config.yaml
attn_scale: 0.2
bias: "qkv"
init_std_qkv: 0.0703
init_std_up: 0.0703
beta1: 0.95
Each number is 128 + 24 x the weight over its row's rms, rounded and kept within 0 to 255. Layers, rows and columns count from 0. Numbers have three digits each. The size before them is the row's rms in percent of the matrix's.

# layer 4 MLP down, 96x384, rms 0.0458, rows 0-42, columns 0-63
103:133111134122133131128105134121139120131089110143168178140113116142133120179072122128134170123094148105134088117116094131094141094129190131079168117132112067114134151137148127111119107150166140
099:131095138109126128129106104077121141111128118139145128081124136170155128136145102125123135135128126166146097107115167112112144112095119149110145144137125052161148145084106113121131093131136145
094:133108081106132122130092112135127169093137160135165112141116150120135128155098167145118118123167131163120159150103127148105122136119056123151128129129170155150144131121124172120122144133176138
101:123097106133143127131124149119123151139140081168147166127140120109147136184103087167080107150100127157104164140136093138127136130139169148111087086129124031129118142109191133143122134145153147
105:128087161145134131129099103122136152104158103126103117155140134159169115146138153133134131075119166131129132129144143155149083100151176108115147117114126168151135138169112138129128126127170142
096:132145126118138127133097137129117128148067107088157144120131118100091142124133168122106129101072123123128155139138114116127162152152139100115138147132131123104116164156083097118125108107104134
102:132103112170149123136136171116124157166098145156144099141128114126130114105156149158194120146103163106104134157109092143104136152083104142163186088131139096106142142178157145079131103142163113
103:128106139129134131131152108152135140116110117146091136132132114126104130162086145119139103081108110135103079152153158137122071121079105132147160170110135139116124116138142145138129128147143088
105:126104102166144131133132128144133119105129175119154137089128135141168128149119117161125089144172151126110149123125152162126128080116100118116130155128136077136127163154088141130133120122145157
101:128135142125119122129114135131132134184117111141126116090132147128124135129143078143076189180133171147121112124129105100127131146108159134122057157126120125122129104181135105151127115098135130
098:134135140150105132134176125164132149074176084168145132159116141122089130133109137110153237090124135145137056134086091123139138125160138148147130148123137134110137123135091096103139127109102159
106:127152175109145126127082134109132128189121169117147147205123092109146118109100115133117081149120129116105158133133115118118123106125180104138088111126134154156137134142103096142126113129104118
104:133100102105122122123131128115130124097155207122150157126131156109130111140130186151175184126119123118109117159134151184127149073168113133131117136132108048129140139094147135156122150116103109
094:128132107112138128126112104156129117167115107188085147106130124095118102161187139138142107099159148125092101099115152084164175155133066129162119126122119150164112156128147167128122129137167103
097:127121135118126131121138134125126105158119120133089125141149136137121092126120126114141114172130103120098084126139082109152140136111182119134112125131112137169132139089158141121121124095069123
103:130109176135130130126135127124108104066086116084117121136126111148088185108130118113124128115105096194131110127097115135100113083137147110096102084123105107145125151190121099149130132147136092
104:131075111111120125124128146137127144164156109148143137121118153108072122126110144129111141120136138140168149120116094127138124156134103148137190151141131147109146129074112110101129142135150124
096:128128149125149118124137120151122134144106123142101083166124125110117092090146150173149093133169132159155116142137108119125130176081135121106089119129155141139113126110123134141129150089142157
105:130167139118122120138136120096124119143103136085135102122124117143117139126116062119118069120143128107096096160114143112152127097120148167143103140125144092096133154154127095130133129149155082
107:125092140155127129127131127170124127179131121138106080151139135097098159141103189124105113131176137157136113097129139114185135129081138110131147173132117090177132110129149105145131136161106164
104:126072117105130128132143128114117114111102094105082108157148131163117137096177135136139115058139142108191148126149132127149132124133076130161129110130135155136133141119093112160128121184093124
095:123111134147143135131129105112115151103077125129109126144140108125109090139116101131126113163105120148106079143129129155142142184121131121139098124136150146124129132111134105098129134096116134
102:126150061150117129126137095142140131161144086101149097195127126090129105117166149104126156154155132073124120126121128119097119120144126128122135096128105165120129113138114053185130174175090103
102:129154092137110138129101137128120117114166121098144127162112093105119118076158151110113105164120139114140078094121125143151130129100109143103088134135110121130112141118132113088134107110104140
105:131106151123124135130072136115133153163136158129134121092152137121112182092127155144116151114139147130112075156138172133154127177123151121092118156121140143142119139139116153119117126120195125
110:120083119153120132126150105134132098101117124112154110070135099158126161114120143142113141115200143176121117127109143154087116144148141156090169091136108113185102124088161117171135174112133089
101:124118107147123127128155114127127110136119099194114097105125105075098125133111142077129127142063115115133105170134123129138142151135183076133119158136140120125100133167105118165130113124153111
098:126153099106127131140190158120135108096110159132117131124122096159119133139103126152103104125120123131115115106149127118080136146127165152131168092125077161102127126087125145137127143132084118
098:125159131109137126127140143102128135137120098132155144118136140114082140151111176102130084166106114168108140144118104134147128113151125105144118155126105131168149150129178131186131112148148149
096:124164129182125123120171132128136107161165120144147132147135103102181139104109084101115098164146136116123095134139094131140074092148093139106143140120132143134108142134085131063140171120127129
097:121118178130130130133110127111129139113123151140133124111145157115196135118131168078107114150128144193105147125087150115135126112101121113121178143129129095114135136132113163108133141155076138
102:124109122145123126123161129146130131114111131085149110085134113099134116082115151139123152081094105122129192130158193131169156169090104122161179139122133074113126126140100079115146138168178134
099:126103127145155121128137146112121127088143108096119099072139129107135136110149121140167129153125161128090133145116159164165151120152125115125068113134123090105125121158143136125141095126163140
106:132109107125122133139107152132137129166126122132118166119122137134128127108093144138160132135132153158142126141116081172102142142117141137109130121138123141093130142102142112123119133110107124
095:129103103136122126126146142137123137096130134114098129083142098104088148129100114137116130118111167122115107131124096103108113108116098103152150120128157098098122111147149085148121151109143111
107:131099059132143129132129112141126144106147150104180151104129113109115131130128139121126141114145141141083154144129103127145163119107101118139063171133141109153148120145158116142134154111144111
105:126140115152132133123106161141130140165131129099117080178131140089087098123122153161122124128111132130115113147127119144200076110135149108162091168126131148155124134140169146109129183164111110
099:131151117157122130128127143139125129111095124144139123104135164148125115093170110093123160144122170119113105121126072117113132103115105148141093119140155106134127142120143100115131109155159100
095:120130147146124125131167127109128147119085180115107173111135174102148082129071110145150110100152125160076123109139106099163163121167109088139119104132085122084129147098168151143130124149142123
099:128130104127128127124140114129124130160127090121141068159103128166102145122112076137137139098130109127160079138131118121175090190114101138094092135128152093151161130099139123116132108086170151
104:129097114108129127136135153110139119110142154111147125105129097126141139120090138150130126145128153122146096098130165113112155103099183138140199155127165098133126140094123174134130198120088147
099:128141089081132122125152172147116114135118149106178153124145159156085155119063130156132141127159124132112133143149150133134137141146127150127139134125148193122130155162128144113118179129156118
092:129108137152140126136136129139133137122136120131129116173130163145133103135171118158118140092111145164104170121160154107130145130085102190124111131124135092136119112064102139096135153112145104